config.toml
intermediate_size = 384
hidden_act = "squared_relu"
decay_fraction = 0.765
final_lr_fraction = 0.0
max_seq_len = 512
Each number is 50 + 12 x the weight over its row's rms, rounded and kept within 0 to 99. Layers, rows and columns count from 0. The size before them is the row's rms in percent of the matrix's.

# layer 4 MLP down (transposed), 384x96, rms 0.0406, rows 117-133, columns 0-95
091:46 64 29 45 46 53 53 70 41 41 46 71 56 45 36 52 62 39 28 62 65 54 36 57 54 52 17 53 56 74 24 51 51 59 32 48 68 73 57 57 34 46 37 54 43 67 60 48 25 57 36 36 40 62 44 49 49 70 50 68 61 39 47 53 63 44 54 56 48 65 61 55 48 65 63 58 70 61 56 55 43 39 41 46 44 51 53 56 55 34 50 45 59 72 72 60
096:23 66 49 53 35 72 59 31 41 62 60 49 47 36 45 52 56 45 56 67 67 39 62 37 50 50 33 47 55 48 62 16 58 37 36 51 68 61 31 52 63 56 38 27 59 45 34 62 65 46 64 44 59 39 38 41 47 55 55 58 36 39 64 49 34 38 67 42 38 42 34 58 75 47 48 40 52 37 37 44 43 38 54 54 53 61 23 64 55 41 54 48 58 53 64 45
098:74 40 62 48 33 41 70 40 78 38 50 49 55 57 45 43 39 55 45 63 61 35 43 34 42 40 49 64 24 28 62 56 52 35 53 60 49 58 54 43 40 64 50 54 36 40 35 62 42 61 53 66 45 47 44 47 37 53 47 52 31 33 59 58 56 68 43 41 50 67 52 51 45 36 59 92 55 48 45 48 77 37 23 53 54 56 48 49 24 48 59 52 53 57 44 46
069:53 48 50 45 33 66 54 74 67 62 48 45 54 67 51 51 63 40 66 56 40 55 49 25 42 40 27 45 30 47 41 38 65 58 49 39 46 75 41 48 45 62 42 38 40 49 51 58 50 67 45 49 51 34 39 49 43 52 75 32 44 55 47 68 71 41 75 51 48 41 66 53 75 43 75 54 47 76 58 58 68 47 47 29 46 49 37 60 48 45 61 45 37 66 57 41
091:43 54 42 65 44 68 48 39 68 60 59 72 66 45 39 55 53 37 77 56 42 42 42 40 65 57 42 41 55 60 47 32 54 64 55 32 57 59 55 43 48 64 50 43 53 40 34 78 53 50 65 53 39 25 57 47 39 44 53 49 57 41 41 50 66 52 51 37 37 39 59 35 60 46 32 41 24 62 70 66 55 45 26 61 52 43 44 44 74 62 46 30 46 24 46 44
106:65 51 62 40 44 48 68 41 36 74 62 57 43 40 34 45 39 47 34 75 48 51 41 45 55 67 70 44 42 45 65 61 56 49 38 61 50 30 50 58 40 56 59 53 22 51 43 65 28 32 60 65 28 58 46 40 59 53 62 52 50 56 74 27 50 40 52 45 44 70 32 65 64 50 53 43 59 61 35 50 26 19 52 49 53 42 45 41 43 53 50 66 50 50 50 63
140:56 27 59 55 38 42 34 50 70 63 35 63 59 50 52 57 26 41 35 43 56 45 45 49 33 50 53 48 63 41 46 66 38 53 37 52 62 48 71 30 50 29 40 69 17 43 48 75 33 43 51 47 57 41 47 40 52 52 45 44 57 61 65 40 58 32 48 46 66 61 46 44 58 28 51 54 68 46 44 70 27 26 43 45 44 49 38 30 58 49 53 38 57 35 58 60
105:61 36 40 49 54 38 50 31 49 54 67 66 55 50 46 61 37 56 45 52 69 53 44 53 62 59 44 63 48 64 30 53 79 32 23 44 53 48 41 23 71 44 60 52 52 41 59 60 45 36 53 55 52 46 48 54 53 47 43 21 52 36 52 56 45 56 59 33 43 46 43 53 64 41 56 51 14 46 69 50 40 57 40 49 71 38 77 55 38 53 50 48 48 61 56 19
100:48 42 67 39 51 43 43 64 46 56 38 54 51 62 42 28 50 32 47 42 30 41 49 41 47 58 63 61 48 65 56 24 68 34 56 48 35 45 47 47 59 53 51 30 52 28 61 45 35 48 61 32 51 62 40 64 37 22 49 27 49 38 51 58 55 49 59 65 54 43 60 57 67 66 48 53 73 38 69 53 35 59 66 81 46 52 61 38 41 30 57 62 43 46 33 36
102:40 63 48 55 56 45 56 38 42 71 55 54 60 60 62 55 36 65 46 67 45 40 63 41 45 50 73 37 73 59 45 65 50 48 38 59 38 47 38 49 36 51 34 41 63 46 56 50 26 24 38 22 51 55 44 48 56 35 49 32 36 37 61 35 36 49 37 27 62 41 58 52 34 57 49 25 55 42 37 47 23 31 62 52 46 51 63 45 55 52 36 59 53 30 61 60
104:44 54 49 42 56 57 55 46 53 59 61 56 58 52 64 41 40 38 67 50 37 42 62 48 48 34 64 44 53 26 64 63 59 68 32 58 48 63 43 55 50 65 51 34 34 59 51 46 70 59 34 61 71 46 55 32 58 44 57 51 54 65 45 27 27 45 35 31 40 43 59 39 50 46 28 54 66 50 39 45 37 73 41 54 41 51 40 45 80 83 36 44 39 31 50 51
116:62 40 39 79 33 33 42 61 37 38 43 57 61 68 37 47 41 53 46 45 58 46 53 66 52 47 40 54 60 43 52 36 51 33 57 35 50 59 60 32 58 69 51 44 48 55 76 69 28 34 52 68 47 52 50 47 36 68 37 36 72 78 62 63 56 29 59 62 36 58 72 46 46 46 45 40 68 36 54 42 44 46 49 42 54 39 27 51 39 58 41 55 65 62 50 43
134:64 44 56 65 40 50 26 48 55 48 34 71 51 53 50 56 60 53 56 39 65 70 49 48 42 44 24 49 38 50 32 46 70 55 41 44 29 40 72 52 41 54 55 46 47 41 67 63 60 41 29 65 65 39 46 32 42 65 41 44 39 60 54 60 58 24 52 69 38 34 61 53 56 44 46 49 66 58 64 69 28 46 37 57 55 69 63 30 56 46 62 62 54 63 54 71
112:51 71 58 40 38 45 40 58 41 51 43 57 44 59 29 56 68 33 43 72 56 44 50 52 44 31 57 62 57 60 38 56 56 36 56 62 40 46 66 54 55 48 55 51 50 51 65 46 77 43 58 39 51 33 52 34 43 54 47 53 61 55 58 40 33 54 47 54 32 54 42 39 66 28 53 55 25 48 58 34 15 59 25 52 73 50 45 72 48 81 54 37 61 41 42 56
110:70 58 49 42 41 69 61 49 50 77 45 52 51 38 43 53 49 47 45 58 60 37 35 33 46 49 38 61 61 57 57 46 39 78 47 73 68 55 27 40 58 59 34 50 38 59 39 81 54 56 51 36 40 47 37 58 67 42 50 45 51 41 63 55 42 31 57 41 48 59 60 57 65 39 37 70 45 46 51 43 69 57 44 50 44 66 40 47 79 57 51 31 57 19 57 51
096:58 57 53 79 54 63 47 32 42 65 61 37 38 61 59 64 54 54 61 22 34 46 38 57 48 60 43 50 37 32 52 55 27 43 51 38 61 37 62 53 31 60 57 52 47 43 63 38 66 41 41 51 48 48 65 61 50 39 56 55 63 50 80 54 48 70 32 40 60 23 42 56 66 76 45 57 64 42 51 50 55 40 50 31 43 47 42 61 67 51 48 34 36 65 35 58
101:49 59 55 57 62 83 43 43 48 25 45 35 55 50 68 61 42 56 61 49 85 54 49 34 41 66 54 56 28 69 53 34 58 51 48 58 67 63 46 52 60 59 53 48 50 50 46 47 43 47 57 63 50 54 41 55 53 64 45 61 73 66 53 40 49 39 54 43 54 55 47 37 42 34 51 55 37 82 29 33 61 41 57 48 41 25 36 58 24 56 46 62 54 33 40 37
# layer 4 MLP up, 384x96, rms 0.175, rows 118-134, columns 0-95
098:62 56 57 59 54 52 72 56 52 55 34 29 30 43 34 63 42 78 57 62 44 39 42 39 40 55 47 36 61 33 47 24 49 57 40 55 51 27 36 40 51 63 68 63 55 50 26 29 42 48 62 42 58 46 31 45 42 60 66 49 30 50 35 42 50 35 35 50 37 65 70 41 38 44 47 51 43 58 57 70 35 74 57 50 43 45 44 52 45 52 38 42 54 46 27 62
101:52 34 57 54 54 38 36 65 48 42 50 54 23 64 43 45 60 65 31 43 45 35 38 52 40 37 47 35 51 60 43 70 23 67 40 59 72 35 48 53 52 59 32 48 57 60 56 68 50 72 45 66 70 51 51 71 43 35 50 51 64 34 48 41 38 37 59 59 54 47 42 48 63 53 47 52 65 60 56 54 70 22 39 30 52 49 34 63 71 38 32 55 40 61 42 48
072:58 43 36 50 25 59 44 44 42 52 58 62 44 25 59 32 25 50 49 49 60 41 42 32 74 73 45 65 33 62 43 30 53 49 64 61 42 93 59 58 49 55 50 45 34 52 66 48 66 40 47 38 64 37 48 48 48 56 54 75 57 56 59 36 61 48 58 39 49 34 58 39 42 36 74 47 47 41 40 50 45 54 54 50 53 39 60 43 38 58 56 52 41 44 53 77
091:51 29 72 60 66 52 51 55 24 83 68 64 38 59 68 61 52 57 57 42 59 50 22 53 50 49 33 36 57 62 41 47 52 50 58 59 33 62 58 59 53 54 37 42 43 48 47 55 58 65 66 55 58 40 37 53 51 44 66 58 35 48 74 57 38 69 42 54 54 43 51 43 48 52 40 50 59 38 47 37 63 67 46 56 45 58 59 27 65 29 54 39 54 28 28 32
107:55 57 65 18 32 48 61 58 57 46 46 42 54 63 68 70 71 61 40 58 48 63 67 63 58 50 58 44 53 61 51 53 43 51 50 29 50 36 46 40 34 53 49 40 45 32 59 82 55 47 37 55 30 45 65 59 65 52 71 53 52 67 40 60 49 38 30 52 65 35 47 28 55 64 35 74 37 68 45 50 48 55 63 51 60 33 64 54 46 46 43 45 53 32 56 33
128:62 59 35 60 46 37 53 64 51 41 47 54 55 42 49 40 33 50 64 50 41 52 66 49 41 63 49 34 32 78 63 39 35 27 50 62 45 38 42 50 36 32 46 49 35 67 43 45 07 61 57 44 69 44 43 39 41 56 64 45 60 62 68 35 60 45 56 52 46 31 46 50 57 37 50 54 55 57 37 56 54 60 64 37 65 62 35 32 52 65 60 72 69 34 49 42
108:78 58 39 58 43 57 57 48 56 55 49 53 60 46 26 52 34 60 50 36 36 55 69 59 65 48 51 40 52 52 55 52 41 48 46 50 69 54 47 39 45 30 58 58 64 20 37 50 39 61 54 62 52 39 56 60 43 70 73 40 54 32 53 52 58 64 40 50 60 63 45 60 60 32 53 55 61 51 43 77 64 82 55 65 79 34 49 45 61 55 60 57 37 75 50 51
106:51 45 71 26 61 50 50 47 37 44 63 42 56 46 46 62 33 55 62 29 57 45 60 56 50 52 30 29 62 50 73 43 60 44 37 49 47 49 35 59 49 43 53 50 80 53 49 54 28 39 35 71 73 51 33 53 62 55 55 53 68 55 32 36 53 66 33 60 50 56 45 23 58 55 62 70 31 52 44 39 47 35 64 43 43 40 51 41 71 37 40 34 55 64 44 51
097:37 65 42 30 66 60 57 34 57 48 56 70 48 68 39 58 67 53 53 43 29 59 59 54 61 40 47 53 42 44 62 78 58 51 45 46 61 45 46 65 73 35 86 66 74 51 48 55 45 55 50 48 48 38 52 60 36 59 46 61 44 62 28 48 80 56 45 31 67 40 59 69 52 53 46 51 32 28 53 56 40 37 42 44 51 39 50 58 49 45 36 57 42 42 38 60
098:60 59 33 50 63 39 47 45 27 75 41 50 45 50 42 53 54 56 57 57 67 38 41 71 57 52 56 64 64 60 37 49 53 24 43 73 49 22 52 54 43 77 42 53 45 51 60 51 69 45 38 76 57 34 65 71 43 62 46 37 49 61 48 37 57 47 64 68 73 42 59 58 47 64 51 57 41 47 45 58 57 43 41 70 46 64 40 51 69 52 46 64 48 26 56 45
115:50 47 39 48 22 56 52 53 55 40 42 53 51 47 44 57 32 54 51 41 42 39 52 46 41 27 37 47 42 48 49 73 35 50 45 32 47 37 47 72 47 45 49 11 45 21 34 47 60 47 51 71 56 57 51 59 49 50 57 50 35 65 42 42 38 30 56 37 39 53 54 56 63 40 64 53 41 35 48 48 48 84 38 44 56 20 69 42 40 35 54 39 45 66 42 42
122:58 61 61 55 53 55 53 65 56 37 37 75 42 33 34 53 60 56 66 33 42 36 61 59 39 60 45 46 63 34 73 69 53 71 47 64 41 41 60 67 50 38 69 37 49 49 58 51 37 48 39 50 83 50 38 52 48 55 35 39 44 51 37 43 70 45 43 60 53 64 59 19 45 38 36 45 40 66 57 53 61 33 61 41 41 33 43 57 49 42 39 63 61 31 55 62
099:59 39 51 37 52 41 62 36 49 43 47 48 40 59 50 41 53 39 55 48 62 48 57 62 66 66 53 66 34 39 53 60 47 58 55 48 79 48 34 65 32 18 71 46 36 31 49 72 57 50 46 43 35 29 60 58 53 36 39 40 63 70 31 46 45 48 57 59 55 65 56 45 38 45 40 35 36 51 31 49 41 43 36 33 53 48 66 40 56 30 42 54 84 58 49 53
103:50 47 55 20 54 50 47 27 45 48 43 52 50 54 32 42 72 63 52 48 58 43 50 33 47 57 31 45 34 43 49 44 72 51 50 39 36 57 34 67 62 37 64 66 28 58 23 44 60 33 48 49 50 41 61 50 31 63 50 74 44 43 54 65 36 53 56 48 39 55 55 63 45 65 47 63 41 54 53 57 56 44 27 45 25 68 63 50 75 49 61 44 63 43 53 26
092:49 40 48 49 42 47 57 40 44 31 64 53 75 48 18 81 43 61 52 49 50 43 44 56 46 60 65 55 50 42 45 54 58 51 44 21 36 38 45 60 62 52 39 58 43 65 59 31 28 58 28 47 46 60 50 74 39 35 31 61 51 50 40 60 47 41 38 28 25 62 44 51 44 66 54 48 67 32 32 51 53 61 47 62 69 52 39 55 62 70 41 61 44 44 48 60
106:43 49 53 45 58 55 54 43 43 54 76 53 55 54 27 59 62 83 39 44 71 45 47 42 48 42 76 55 57 49 65 62 43 53 47 50 69 40 48 58 36 46 48 30 66 59 46 37 33 48 38 30 67 55 42 51 26 40 58 53 58 65 69 48 40 50 38 31 42 43 41 31 47 29 36 64 39 64 50 35 43 69 39 58 34 41 45 64 32 64 60 47 39 59 39 48
114:25 61 48 40 63 60 67 56 53 41 33 45 44 42 53 10 55 49 61 46 50 65 56 51 67 51 47 45 55 46 53 43 22 48 56 30 46 47 53 70 57 71 55 61 72 50 45 42 58 57 44 64 59 40 58 43 58 50 44 43 39 49 47 67 28 46 43 57 36 52 62 57 45 42 44 75 66 71 63 62 67 30 63 39 34 58 47 37 38 35 28 56 51 52 49 43